Each number is 50 + 15 x the weight over its row's rms, rounded and kept within 0 to 99. Layers, rows and columns count from 0. The size before them is the row's rms in percent of the matrix's.

# layer 8 MLP up, 2752x1024, rms 0.0223, rows 1021-1029, columns 768-1023
094:56 60 54 39 60 50 67 30 12 54 38 30 62 63 44 70 19 50 57 63 51 51 69 68 37 42 42 59 21 60 63 49 58 48 27 63 48 17 35 55 38 57 51 41 29 29 50 26 48 30 52 46 78 59 72 46 46 74 40 53 56 44 66 73 53 27 49 39 75 51 48 23 32 45 29 68 58 32 65 48 36 27 48 50 65 62 36 39 63 57 54 48 43 46 53 60 47 81 32 47 38 29 47 56 72 58 58 58 65 35 59 76 41 65 70 30 62 39 76 43 43 48 64 52 41 42 33 34 37 53 51 54 51 72 41 48 25 50 54 64 51 36 56 50 57 65 56 56 64 54 53 50 45 35 61 47 36 53 32 54 51 23 28 83 27 45 55 30 31 72 49 50 37 43 20 47 74 67 43 15 42 32 54 45 56 64 57 33 55 48 56 48 28 60 42 40 43 27 51 62 31 57 20 74 19 43 28 17 55 70 77 54 68 30 51 57 38 49 43 29 77 57 30 24 77 43 73 67 55 36 45 64 75 37 62 73 38 60 60 48 88 40 44 65 54 47 66 41 45 69 41 25 31 38 55 57
096:39 51 70 50 55 35 41 51 33 36 59 44 35 53 60 69 44 63 47 53 43 36 21 46 86 58 41 31 66 53 45 59 63 24 55 16 76 49 71 27 53 90 59 81 62 47 47 74 38 11 64 48 58 71 35 43 46 60 46 39 43 51 70 49 33 68 37 27 55 36 60 31 45 45 63 82 68 49 77 69 48 26 22 43 34 53 41 55 49 30 35 49 24 24 29 48 32 29 40 45 43 46 65 55 72 17 36 55 62 71 58 55 81 29 39 42 77 54 33 38 45 52 70 59 56 67 56 73 38 42 48 45 72 40 18 39 53 52 64 63 27 59 19 31 47 41 42 57 75 49 37 24 81 75 52 40 33 31 35 43 41 60 43 62 36 83 57 52 50 82 47 23 35 35 41 33 44 50 46 44 31 37 37 67 73 48 26 57 24 66 56 60 34 66 56 23 75 68 53 32 61 61 62 58 54 31 33 54 35 76 71 47 69 73 45 73 57 30 43 53 26 48 75 41 67 62 31 44 59 50 40 19 37 58 51 17 51 40 66 51 44 50 45 53 55 62 46 52 40 44 26 51 62 40 49 80
095:62 55 56 69 42 68 46 36 49 51 55 30 47 59 57 43 73 47 37 55 56 88 31 43 53 52 42 64 36 40 74 50 69 52 57 56 63 51 44 46 37 58 25 33 49 57 68 39 67 42 42 40 66 37 45 64 42 46 48 72 61 46 48 58 53 48 49 45 51 58 67 66 89 28 44 56 46 61 43 45 64 60 45 52 52 66 28 52 29 58 80 37 35 69 44 41 46 65 71 55 37 63 53 51 38 58 52 49 61 74 63 31 40 54 53 37 51 34 46 56 65 38 61 51 46 55 39 54 65 55 55 55 67 97 62 60 54 31 43 59 33 35 31 49 21 53 49 72 59 17 54 69 48 52 49 17 71 52 59 74 59 32 63 47 29 82 28 89 67 35 53 38 70 74 53 43 76 50 44 21 36 37 46 62 79 43 27 33 54 52 30 40 52 49 39 63 59 71 43 68 69 43 56 47 60 29 56 51 63 64 77 71 72 46 54 37 55 52 50 66 57 38 62 43 62 34 58 33 54 47 62 33 54 34 66 48 65 72 46 44 64 63 53 64 64 24 57 55 36 32 66 42 44 54 53 37
100:44 45 69 31 54 64 54 53 43 38 59 36 34 64 25 53 33 61 51 42 55 56 51 68 41 31 14 70 52 56 49 54 56 40 52 62 57 79 53 70 82 49 64 22 20 58 51 60 77 63 52 71 37 72 75 28 53 31 51 44 32 34 43 46 50 49 39 72 65 69 67 54 66 59 67 20 44 65 34 12 54 70 55 49 72 36 35 67 37 49 29 47 29 86 55 62 64 41 58 27 39 51 08 48 47 35 44 59 71 45 40 39 58 34 66 45 50 61 40 39 60 24 67 54 71 52 45 92 58 69 46 81 39 43 41 47 27 50 66 38 46 39 53 81 54 45 79 21 65 51 52 67 29 37 51 45 57 49 66 42 45 45 49 59 76 58 74 39 47 51 25 86 46 30 73 47 65 71 24 43 67 53 62 51 43 19 46 56 42 49 62 75 57 52 63 59 57 38 52 32 33 41 75 41 80 42 59 48 40 69 54 42 62 56 47 41 72 27 31 62 54 54 52 46 43 19 54 70 79 56 37 60 70 50 53 40 60 44 50 37 46 25 41 57 41 24 49 59 46 30 42 30 54 63 60 41
107:66 57 50 23 41 53 33 69 30 38 45 47 52 44 45 28 68 71 48 53 75 39 55 30 63 38 58 18 45 62 64 30 52 66 47 88 63 59 62 47 07 56 49 46 57 58 54 53 49 57 66 59 32 29 16 49 39 82 19 55 40 69 46 51 39 61 66 36 58 55 36 59 71 34 61 66 32 58 78 54 67 64 93 29 52 46 34 41 39 47 62 53 73 41 48 49 72 60 18 55 39 44 92 52 17 73 36 29 82 78 43 59 70 99 47 57 56 49 69 65 60 50 49 76 52 66 69 32 67 22 46 24 57 51 55 47 51 57 72 40 44 61 49 73 38 60 38 56 33 65 77 79 46 72 57 22 35 66 56 48 55 86 30 67 23 29 40 65 56 43 55 60 50 42 64 60 67 52 46 80 57 57 33 72 31 54 38 56 24 56 74 56 52 40 45 28 63 67 57 25 36 82 46 28 53 41 29 52 55 54 61 53 63 49 59 52 92 54 50 59 47 58 53 66 44 42 68 37 59 31 61 58 56 56 59 79 56 48 54 62 42 57 33 54 24 44 64 55 70 52 40 31 34 64 28 61
099:54 43 70 31 36 81 38 63 69 57 36 31 58 44 53 52 49 48 31 55 21 42 61 95 49 31 51 69 69 48 44 75 43 41 44 64 36 54 63 71 39 46 35 48 64 77 57 47 35 53 19 25 48 44 28 39 35 66 44 70 69 73 35 36 43 40 47 46 31 51 65 48 48 77 43 47 36 40 38 45 35 66 48 58 26 28 51 51 48 49 65 72 44 62 48 93 25 46 98 64 43 21 67 84 42 43 78 30 52 35 33 21 52 40 66 50 52 57 30 51 49 58 27 42 30 59 42 53 43 62 54 38 45 59 64 55 13 64 50 55 39 60 55 53 32 33 57 50 50 38 44 51 38 73 72 55 26 42 56 53 51 52 22 44 43 29 45 43 56 31 56 39 51 73 53 54 84 41 45 59 55 32 30 69 54 42 67 45 22 53 63 63 37 35 37 50 64 62 79 51 36 26 49 23 29 26 44 44 30 58 55 67 46 73 61 54 54 53 45 49 50 52 28 47 49 43 30 64 84 56 56 60 38 55 07 47 51 60 24 29 53 72 53 40 40 53 52 62 62 43 51 14 75 52 39 46
108:59 58 51 40 41 33 37 69 45 40 25 51 49 53 64 49 67 47 76 56 47 44 56 18 54 50 26 30 27 30 56 39 47 75 65 37 45 53 49 40 52 57 68 55 52 40 64 72 67 65 31 26 48 44 56 49 54 61 44 57 41 70 58 64 57 38 75 46 60 46 38 54 38 28 48 46 58 40 40 64 67 74 77 43 48 51 59 44 61 54 28 77 57 56 66 23 46 36 71 54 33 33 80 78 43 67 54 58 40 32 56 33 37 62 45 32 58 58 47 34 53 44 49 56 54 58 59 39 43 42 72 60 83 75 40 48 56 65 82 57 25 47 48 46 47 37 35 34 51 57 59 49 31 52 32 48 57 38 47 23 60 49 29 36 24 67 40 78 45 84 57 83 31 46 34 78 68 53 60 46 63 65 63 36 44 62 43 49 49 31 54 41 36 58 83 47 36 05 53 59 39 38 47 52 64 58 72 40 64 74 53 32 15 55 69 36 99 43 25 56 39 46 26 64 60 49 61 49 50 58 14 69 60 54 81 71 56 77 35 38 43 53 39 46 35 81 34 99 70 49 45 44 85 49 34 60
101:45 65 51 46 50 68 44 63 37 62 36 52 63 37 54 45 75 56 47 51 39 45 34 81 45 60 50 35 28 43 25 33 24 34 59 62 57 22 50 54 61 50 47 42 61 42 67 34 65 58 39 51 60 57 60 45 60 59 24 78 59 44 20 29 35 27 48 60 45 44 57 38 54 47 72 63 66 29 09 74 69 53 73 43 46 35 53 62 08 56 34 43 68 54 67 35 37 29 20 34 44 52 49 41 31 92 34 55 83 47 31 52 35 56 47 40 72 54 36 65 42 52 47 42 48 52 42 81 41 52 47 43 62 46 26 41 64 50 63 75 36 25 62 52 32 41 69 55 54 66 63 38 50 62 67 42 58 35 47 45 39 42 68 51 38 27 19 40 75 52 62 42 32 04 26 66 55 46 59 66 55 85 40 42 75 72 22 28 57 27 50 56 31 67 38 62 33 48 49 52 31 37 25 55 43 35 45 39 78 54 57 39 42 44 75 52 36 40 31 71 50 19 44 57 60 42 39 50 64 51 66 60 48 71 73 50 32 54 29 54 23 58 43 67 43 49 50 56 52 48 48 50 11 23 58 83
105:28 65 32 53 35 53 80 59 57 58 79 53 79 66 45 47 52 58 55 61 36 33 92 35 47 39 41 41 58 22 46 43 68 45 59 40 52 55 54 70 31 49 33 47 48 42 45 58 40 46 19 45 38 46 60 63 57 81 63 56 30 71 50 47 58 47 32 59 51 59 32 65 37 53 36 63 33 81 57 57 39 43 40 65 35 66 35 37 45 50 23 34 68 58 47 61 62 64 67 52 19 49 76 59 34 49 37 43 45 30 61 51 33 54 58 57 65 64 77 41 45 75 62 47 49 22 47 65 64 37 54 68 47 38 43 60 34 69 17 46 20 36 29 72 39 63 16 44 37 16 47 52 69 49 51 53 50 49 54 31 46 41 56 55 54 76 63 45 46 66 59 55 58 64 17 40 44 59 54 43 52 32 44 38 47 33 46 63 64 65 72 53 48 50 25 41 68 75 38 43 36 42 62 60 47 42 22 45 54 54 33 71 38 48 37 42 57 57 43 24 66 55 17 30 79 46 62 65 46 32 86 62 52 46 50 34 56 52 17 56 51 44 34 26 40 50 41 46 50 63 25 55 58 50 49 61
# layer 8 MLP down (transposed), 2752x1024, rms 0.0189, rows 1021-1029, columns 768-1023
097:63 22 58 46 28 83 33 35 65 38 49 77 72 48 41 57 31 55 59 52 47 28 39 52 59 50 33 29 54 50 66 42 36 59 64 68 67 56 51 42 57 42 60 39 47 93 40 39 32 64 46 56 45 74 25 24 72 37 68 54 69 18 82 49 49 46 49 49 36 77 52 62 69 63 47 42 39 55 58 24 32 54 56 23 34 39 36 33 49 45 44 82 38 55 38 36 46 35 21 26 78 73 57 54 42 39 41 52 71 56 44 55 62 86 38 25 36 63 45 60 25 29 65 54 71 89 50 49 51 66 63 46 42 16 63 40 32 48 58 48 45 56 50 43 53 21 58 64 14 42 56 54 59 83 28 54 25 30 53 61 38 40 24 21 69 71 65 47 27 46 40 56 40 64 62 82 49 50 42 83 65 78 37 59 30 73 52 81 78 49 52 67 34 69 33 21 65 53 65 54 48 42 75 38 31 65 63 56 62 48 39 30 44 58 29 40 55 34 52 50 76 59 14 46 39 57 37 43 25 32 62 31 54 81 68 44 45 13 47 68 41 55 41 21 70 70 54 27 41 00 58 72 50 70 63 55
097:67 43 45 62 06 58 73 46 38 35 59 39 79 42 69 58 50 47 47 39 23 63 40 48 37 63 27 71 43 62 35 17 79 47 36 79 46 39 42 63 33 66 50 54 20 21 76 93 20 40 46 31 60 51 14 47 47 60 52 18 39 76 57 52 38 43 71 62 45 66 42 62 50 44 45 40 47 38 39 61 43 68 42 62 54 27 57 63 66 52 20 16 55 52 58 30 63 66 62 56 60 23 64 71 36 51 53 63 40 41 60 32 36 55 58 32 51 35 37 19 53 38 56 10 26 83 54 51 54 79 57 52 45 21 54 54 63 37 27 46 18 58 33 63 69 48 66 75 20 80 51 48 68 97 25 52 73 69 67 49 57 58 67 57 28 45 50 34 51 44 48 62 63 51 88 39 37 45 62 49 41 68 44 63 43 50 56 75 46 58 25 51 56 70 60 82 54 45 59 49 36 30 50 47 37 61 23 77 48 70 69 29 30 49 38 50 63 45 57 44 52 62 63 33 61 37 65 64 71 49 12 53 31 31 51 72 47 71 47 65 54 33 43 62 30 61 52 48 44 60 40 51 28 36 37 50
098:61 58 42 47 49 61 34 73 50 62 38 75 56 32 24 78 81 59 78 34 42 29 71 69 63 38 54 50 30 62 32 34 43 15 56 44 58 35 49 75 37 20 65 49 65 43 36 39 58 50 18 30 53 43 62 45 70 35 67 52 33 43 25 53 40 70 52 36 73 59 54 35 21 38 40 28 62 24 29 60 68 61 53 35 47 55 62 06 48 67 47 33 55 38 64 51 13 52 29 37 34 56 49 53 39 45 47 43 24 30 62 40 36 63 39 93 38 36 13 55 61 63 51 39 72 44 49 58 66 50 19 78 59 41 49 40 46 48 33 67 62 27 59 49 31 40 49 72 75 32 40 34 18 64 33 37 29 44 48 61 58 55 39 57 80 50 66 44 34 48 60 22 51 42 50 62 58 33 46 63 52 67 64 30 25 63 56 47 68 37 64 40 66 37 58 44 31 56 49 51 46 38 75 64 60 64 54 47 58 66 38 29 54 37 49 75 48 19 71 40 57 64 46 47 50 75 47 48 27 65 69 54 76 57 16 52 54 66 37 52 32 32 46 66 43 61 31 43 59 43 57 44 56 48 32 63
103:27 24 45 25 69 53 79 56 31 40 42 34 57 51 53 65 34 74 81 52 57 48 34 33 42 48 37 59 48 47 69 47 47 29 22 57 88 47 36 29 84 63 42 60 36 57 56 57 30 27 36 42 70 47 30 56 52 38 63 25 22 47 59 77 53 45 63 60 62 51 43 32 79 52 56 44 37 24 46 47 42 58 53 68 24 34 34 39 19 54 60 39 41 30 57 54 57 67 62 40 36 79 54 81 26 59 46 51 60 50 56 39 70 49 29 43 38 76 36 78 84 16 52 47 56 28 22 46 62 41 51 48 35 46 32 60 59 49 28 76 55 62 36 43 30 43 69 51 13 38 35 75 57 35 67 77 25 48 73 68 59 61 42 57 41 89 67 59 45 64 81 53 60 62 61 54 55 68 56 54 37 33 48 59 55 56 60 46 51 42 50 46 43 43 68 59 48 28 54 48 76 54 49 24 28 55 38 75 54 49 41 49 65 42 63 19 40 69 70 78 59 52 33 39 63 36 26 47 29 56 40 37 71 47 72 45 51 38 50 76 39 52 40 21 37 31 41 38 33 28 49 72 27 79 48 48
100:84 57 37 29 37 65 39 74 60 54 27 45 51 39 87 45 52 48 71 47 32 38 33 73 48 59 49 68 52 57 46 62 75 41 69 34 46 35 28 80 63 29 34 28 32 63 78 39 60 54 50 54 32 74 62 42 32 50 53 66 44 57 48 64 58 82 50 23 60 43 73 60 40 43 33 63 74 76 35 32 51 55 29 40 78 72 53 57 41 56 33 44 47 52 34 76 30 29 38 35 25 44 51 44 64 57 56 40 34 81 70 36 47 18 42 54 61 47 37 55 56 05 45 41 29 28 48 49 53 64 62 62 48 40 56 38 48 55 70 57 44 53 25 47 53 79 39 33 72 49 54 55 77 98 46 22 70 59 37 52 42 36 47 46 53 35 38 46 33 39 62 67 47 54 46 50 53 72 83 44 56 42 63 36 62 57 49 59 88 61 40 57 38 40 72 41 59 49 37 38 28 56 54 38 43 77 50 29 47 51 59 45 49 21 53 55 62 60 67 44 49 40 03 38 46 72 20 69 44 44 41 54 48 36 39 64 70 51 51 29 43 52 29 61 61 33 58 35 34 36 43 69 20 32 61 55
101:39 57 49 81 53 62 63 39 55 47 25 47 43 58 52 50 61 56 71 51 55 67 54 56 62 68 72 69 52 41 61 22 58 60 30 68 45 61 71 40 47 35 57 63 54 47 34 63 65 40 48 47 63 58 66 31 55 59 33 45 67 67 50 34 50 48 57 73 54 33 21 37 45 45 30 46 42 57 31 42 43 32 53 24 49 56 68 57 43 56 57 57 62 71 56 38 44 60 66 73 62 56 73 29 26 50 57 45 38 47 73 49 48 74 38 44 32 34 57 71 56 42 68 70 40 29 47 59 30 30 26 79 61 61 28 67 74 59 64 37 69 63 72 33 73 49 36 36 55 61 53 32 41 41 37 29 42 52 59 64 59 43 51 59 54 49 28 64 32 82 55 51 58 25 54 73 51 54 45 67 72 48 52 56 50 59 39 34 89 52 42 34 57 45 64 27 54 79 42 70 32 44 38 45 54 47 33 53 35 72 54 47 25 45 59 67 52 53 19 56 31 78 33 72 45 26 93 74 66 32 73 41 45 42 57 48 78 57 60 55 48 37 48 73 51 46 39 25 57 26 56 28 56 55 70 68
108:21 26 19 55 36 45 67 67 39 52 40 37 47 45 45 48 59 66 63 45 48 51 60 49 50 63 43 35 29 44 48 87 43 33 43 46 58 28 65 71 53 41 44 76 71 37 83 70 52 53 61 20 52 56 58 26 64 68 46 66 53 26 63 47 24 43 45 63 57 34 77 33 32 27 57 60 53 51 43 51 58 33 55 46 36 31 12 69 52 67 59 55 69 61 57 51 64 25 51 79 42 68 55 47 50 34 28 50 47 63 60 55 63 39 34 50 48 79 45 34 36 63 58 36 81 47 35 50 41 43 67 69 53 58 48 51 47 20 42 43 57 24 70 44 40 52 52 64 57 45 40 62 51 58 50 40 42 48 32 27 63 40 56 41 45 48 64 33 33 51 50 70 54 69 35 20 46 54 37 40 46 52 55 43 42 34 35 61 69 54 72 29 39 15 48 48 30 40 17 61 33 61 77 44 44 43 45 49 54 53 27 42 57 81 38 30 54 27 46 58 59 58 57 54 51 72 48 70 57 45 25 75 66 58 69 28 63 82 39 54 42 71 36 50 26 79 66 41 34 66 73 27 69 70 79 54
103:51 47 65 70 21 52 44 49 61 50 44 29 51 49 74 41 52 52 57 68 65 73 37 41 49 61 55 17 70 34 54 60 44 54 81 74 62 62 53 48 51 63 57 25 39 59 44 74 65 56 29 40 37 42 38 50 72 53 35 53 52 45 38 45 40 29 21 38 43 71 55 49 61 52 74 52 53 18 52 45 50 49 59 52 47 25 82 42 67 46 58 60 55 54 54 37 59 44 48 50 51 86 52 51 48 59 59 43 61 44 18 43 71 69 49 62 68 21 42 37 36 44 37 42 43 66 68 54 54 45 55 51 45 60 51 37 44 76 57 68 52 60 59 51 37 62 29 47 55 46 44 79 47 77 42 55 61 63 32 23 62 57 54 67 53 48 10 40 53 52 39 40 56 42 41 39 27 60 64 55 56 45 69 81 68 34 50 34 37 26 36 51 49 73 78 51 33 26 03 37 36 48 52 42 49 59 47 59 21 83 36 34 34 44 34 52 35 35 49 56 51 46 52 57 39 65 68 39 65 54 48 69 83 44 54 35 28 28 54 23 60 52 71 70 40 54 57 82 45 74 39 23 42 52 78 43
105:28 53 49 54 70 54 47 67 53 34 31 46 32 45 36 38 34 43 58 51 35 46 45 52 48 52 49 28 47 29 48 57 30 54 57 21 43 57 61 44 70 72 50 56 58 63 46 45 56 41 51 70 41 37 42 77 08 40 53 35 32 39 67 52 44 57 44 53 53 53 42 68 28 57 47 64 57 78 66 53 71 52 49 52 34 42 35 61 51 49 39 81 40 60 35 43 35 49 47 59 56 59 61 39 72 48 37 34 20 47 46 63 39 62 32 85 26 30 52 52 65 70 58 45 45 49 70 67 38 44 67 32 38 51 84 87 66 38 53 66 43 41 38 39 42 46 50 33 69 60 49 51 53 21 32 45 47 39 24 52 49 48 65 23 30 45 53 79 70 38 72 40 38 63 53 63 85 15 71 46 67 50 60 59 50 41 27 35 57 50 48 47 35 34 39 53 46 43 64 53 54 44 52 58 58 43 55 57 43 77 48 63 70 44 78 33 35 36 43 46 68 26 51 58 75 73 46 26 50 65 82 58 65 58 68 72 55 50 71 49 41 60 47 74 73 64 43 56 52 36 39 40 43 50 46 57
# layer 8 MLP gate, 2752x1024, rms 0.0215, rows 1022-1030, columns 768-1023
097:38 58 26 30 60 57 32 48 08 56 53 51 56 70 52 58 43 36 38 29 50 30 32 53 31 62 41 47 42 43 50 50 41 41 46 37 41 71 49 63 57 65 36 63 63 52 74 62 50 76 57 72 34 08 28 34 58 47 63 49 61 53 41 54 61 36 58 48 54 55 45 44 31 54 29 44 38 59 57 60 53 68 63 32 41 62 64 64 41 23 58 11 56 66 88 68 50 20 25 53 68 37 59 50 63 56 24 49 70 44 32 56 52 51 22 57 29 43 74 57 41 28 52 62 43 49 40 49 38 36 61 39 66 51 33 44 33 42 68 76 44 18 57 51 44 61 35 46 50 61 19 32 39 59 37 70 53 41 70 40 37 63 41 56 43 42 37 54 61 49 35 45 69 44 66 56 37 15 59 66 38 28 41 25 46 46 63 42 43 55 41 47 39 33 60 49 36 50 63 37 62 35 70 56 55 99 34 26 45 62 59 58 41 22 63 79 20 79 71 67 49 60 48 61 23 61 56 29 67 49 27 39 54 65 24 72 61 37 52 61 61 31 57 35 61 45 38 73 61 82 37 40 52 37 61 56
096:42 19 56 66 52 56 32 62 57 36 48 55 53 59 47 47 61 48 38 60 40 65 80 63 57 40 55 67 48 73 31 47 38 35 82 51 46 83 55 69 62 68 41 53 33 51 22 50 52 57 62 85 51 43 44 63 58 25 44 19 75 56 71 73 59 42 36 39 29 34 68 61 57 26 40 41 34 77 67 24 59 21 66 72 51 51 57 70 54 49 37 52 42 49 52 36 57 58 34 58 77 66 25 58 58 14 37 66 63 42 58 33 35 66 55 42 49 35 32 54 55 38 52 73 27 25 73 66 70 64 56 53 71 45 32 46 20 42 50 49 58 53 53 57 39 68 63 66 32 72 73 82 34 46 68 55 22 58 36 71 52 31 74 28 45 44 52 74 40 58 54 56 47 55 54 39 59 30 39 37 58 48 58 62 70 46 24 76 58 46 43 51 70 14 30 39 47 39 51 61 57 40 48 45 63 39 55 52 41 57 51 44 57 45 42 43 58 57 59 49 45 43 52 54 42 47 61 35 29 46 68 39 34 55 91 39 45 67 66 38 70 59 57 52 94 63 53 59 62 60 33 43 41 55 44 39
099:41 35 59 42 26 60 40 63 21 44 34 61 49 36 88 64 43 52 40 42 46 37 34 44 42 68 55 44 57 70 76 52 42 52 32 60 30 18 11 37 25 44 33 41 36 47 41 49 21 65 59 58 38 63 41 58 40 42 70 74 55 58 63 60 68 36 73 46 46 64 62 43 40 47 57 48 58 49 42 53 26 36 25 66 24 48 64 57 58 57 21 26 67 54 48 62 38 43 47 48 64 20 32 51 53 61 24 72 66 54 81 54 28 51 46 36 33 27 60 27 57 47 63 65 73 69 74 43 35 71 76 56 66 68 68 62 69 82 43 68 37 72 38 57 48 39 60 85 75 78 54 65 30 42 74 46 31 60 37 54 64 75 38 66 61 43 37 88 50 42 32 57 77 40 40 65 61 34 64 36 61 56 21 62 48 47 58 62 42 42 44 56 31 56 58 53 49 82 67 49 40 58 27 40 33 49 46 51 23 59 38 59 34 35 48 68 37 84 34 53 23 51 69 49 39 42 36 42 74 33 52 54 75 48 31 38 56 49 28 42 48 65 53 54 24 46 47 49 44 46 53 45 43 60 43 70
105:66 58 35 24 34 52 16 73 55 42 25 36 43 53 42 45 50 45 29 60 26 40 35 39 41 52 47 47 31 77 49 37 25 23 40 39 66 43 36 69 40 40 08 70 46 46 59 49 20 37 48 42 65 37 47 62 51 50 58 21 61 66 55 51 61 56 73 12 36 49 68 22 54 42 45 42 46 43 29 54 82 67 68 39 41 45 27 43 58 50 40 45 58 64 38 77 58 53 30 41 48 44 81 52 48 47 49 37 56 59 46 48 51 47 39 56 45 36 42 58 33 53 33 62 32 43 56 49 79 61 52 17 39 43 35 53 46 14 70 66 36 57 52 86 59 57 28 63 31 44 39 39 88 42 42 34 55 39 58 33 65 82 34 30 22 33 43 65 43 65 38 67 72 49 78 48 60 52 52 64 77 48 40 68 42 42 45 29 56 60 69 41 39 54 59 54 83 49 52 47 37 71 53 25 50 51 34 55 40 69 36 50 73 36 91 83 51 71 44 62 39 60 57 46 54 22 49 34 58 70 73 59 33 60 46 56 59 47 53 67 29 47 59 44 40 58 63 45 54 50 54 69 19 43 42 15
100:39 49 49 45 48 50 48 60 44 65 29 50 35 55 74 23 60 42 60 59 38 34 51 22 57 19 32 73 43 52 47 49 58 46 52 65 41 52 39 99 61 65 46 49 52 38 46 99 44 60 33 62 59 48 42 19 62 45 30 32 76 62 45 59 50 44 36 42 25 21 80 44 41 37 45 39 39 40 63 50 47 83 54 62 50 59 42 37 59 90 61 25 66 57 39 54 39 35 52 42 42 39 44 69 49 53 67 63 58 67 68 61 70 42 51 33 60 84 39 28 51 23 68 74 25 43 63 54 70 66 71 60 51 44 46 49 62 43 51 17 72 31 48 51 54 83 58 51 75 61 38 51 65 33 53 65 56 50 53 41 46 42 34 60 25 36 70 53 49 19 45 48 34 48 53 67 55 41 51 47 29 38 58 42 63 45 50 61 39 17 47 17 44 74 56 49 42 59 72 59 27 81 34 61 36 59 47 50 15 39 36 65 43 50 52 22 85 42 45 25 53 48 47 51 53 54 45 54 45 61 50 24 73 80 70 76 68 51 80 64 68 52 52 56 99 40 17 68 47 54 53 41 26 36 52 40
104:33 66 28 42 70 68 50 32 56 48 40 54 40 39 40 46 71 60 57 29 50 42 15 58 58 45 55 68 51 60 49 18 31 17 51 45 65 57 61 48 52 66 55 80 42 33 44 29 35 80 31 60 46 50 24 59 39 74 50 43 48 53 66 51 80 02 54 51 53 34 42 61 27 20 49 43 50 62 41 35 43 45 27 62 34 56 85 47 37 60 73 53 41 47 49 64 53 78 46 34 63 43 55 59 49 28 52 61 49 65 50 57 53 45 72 58 68 57 35 21 64 32 36 45 58 10 25 43 55 27 60 37 49 40 22 51 52 48 48 45 19 57 32 11 29 57 52 33 68 59 89 44 54 31 47 74 49 62 34 62 64 39 52 56 08 52 37 56 65 71 23 52 64 37 45 70 75 74 57 64 54 65 58 37 58 50 55 43 59 20 67 29 31 33 68 38 74 53 74 22 53 50 20 73 59 53 30 68 39 72 34 55 37 47 64 50 66 32 41 44 73 49 47 59 39 61 37 47 30 76 68 41 59 68 33 51 54 41 63 53 48 42 17 60 47 84 40 57 37 68 45 44 46 67 60 57
105:42 59 32 52 60 38 59 70 53 57 36 54 51 81 40 43 59 54 56 58 69 70 34 63 46 41 46 60 47 42 39 36 57 40 54 58 54 44 59 53 53 42 37 54 62 10 68 57 41 72 73 38 44 55 31 41 49 35 48 42 66 71 29 61 76 43 12 22 52 51 55 65 73 80 69 42 47 44 66 39 53 44 41 45 43 60 47 44 60 49 57 42 68 24 59 55 73 45 53 40 72 52 83 25 47 47 27 36 72 24 56 62 54 54 52 52 45 48 25 41 47 40 38 37 42 57 48 75 65 53 45 36 72 65 56 41 36 60 61 48 34 69 20 41 38 77 44 34 40 39 64 28 44 53 37 39 63 37 48 56 36 70 44 80 37 42 31 75 54 60 50 26 56 59 59 34 61 38 29 52 31 35 35 57 53 36 35 52 62 67 43 51 40 63 79 80 41 78 47 72 51 60 25 22 68 53 23 29 25 58 65 40 53 14 23 42 56 45 27 77 23 24 36 64 65 49 45 47 73 37 87 27 44 59 70 54 15 65 79 37 61 67 66 68 41 25 52 34 32 46 31 39 88 55 59 58
102:49 73 53 45 62 59 39 74 46 60 05 72 71 87 51 48 51 55 56 25 47 65 66 71 45 41 23 34 61 80 54 47 53 49 56 25 57 51 39 61 49 60 69 39 60 54 70 52 22 45 37 66 38 57 50 40 44 49 50 58 44 84 61 47 74 64 57 44 26 33 41 53 25 33 31 23 45 61 59 49 57 55 66 47 71 63 29 63 51 33 48 61 71 49 56 69 85 32 68 54 48 58 46 56 57 69 50 56 56 29 47 32 61 48 55 31 67 45 39 38 44 69 63 47 20 51 73 55 50 44 32 56 63 53 69 42 35 52 35 37 26 47 45 35 30 63 40 83 25 25 50 54 58 43 57 31 42 40 59 28 58 49 40 36 65 47 61 51 61 74 61 52 68 31 19 74 46 62 53 32 64 53 96 42 35 51 41 52 38 71 49 47 43 74 35 38 68 66 44 49 30 84 61 64 51 50 49 54 57 50 44 54 60 26 13 51 42 27 56 38 62 28 50 57 45 44 60 51 52 44 46 68 67 55 41 59 54 27 48 45 72 53 77 31 55 46 67 52 63 39 47 78 57 64 34 75
102:99 59 40 53 47 41 38 63 51 46 57 50 71 70 38 48 56 58 30 49 41 47 51 35 70 70 56 35 49 63 45 28 46 73 57 41 69 63 74 49 39 61 61 37 40 50 50 48 51 39 70 49 56 29 50 58 43 54 49 52 42 59 29 52 62 12 62 29 46 55 65 55 68 48 51 47 36 51 63 23 47 38 43 65 41 43 45 79 75 61 43 83 51 28 58 57 36 44 62 47 27 43 39 53 23 54 58 58 47 71 49 32 38 50 58 52 54 80 44 55 19 39 43 51 33 57 30 49 56 27 56 62 56 48 81 58 48 68 60 43 46 63 40 57 64 60 61 56 89 54 38 32 50 53 79 42 49 24 38 64 56 56 58 74 54 36 77 42 62 51 37 36 47 54 48 52 47 27 67 43 51 45 43 49 40 40 46 56 35 33 73 24 74 55 48 62 70 77 34 80 54 38 57 54 72 61 50 69 42 61 39 66 63 61 21 62 87 37 57 51 60 33 47 37 75 46 80 91 44 52 46 29 25 46 43 32 53 58 55 23 38 57 47 56 30 29 54 52 49 15 39 59 71 84 52 43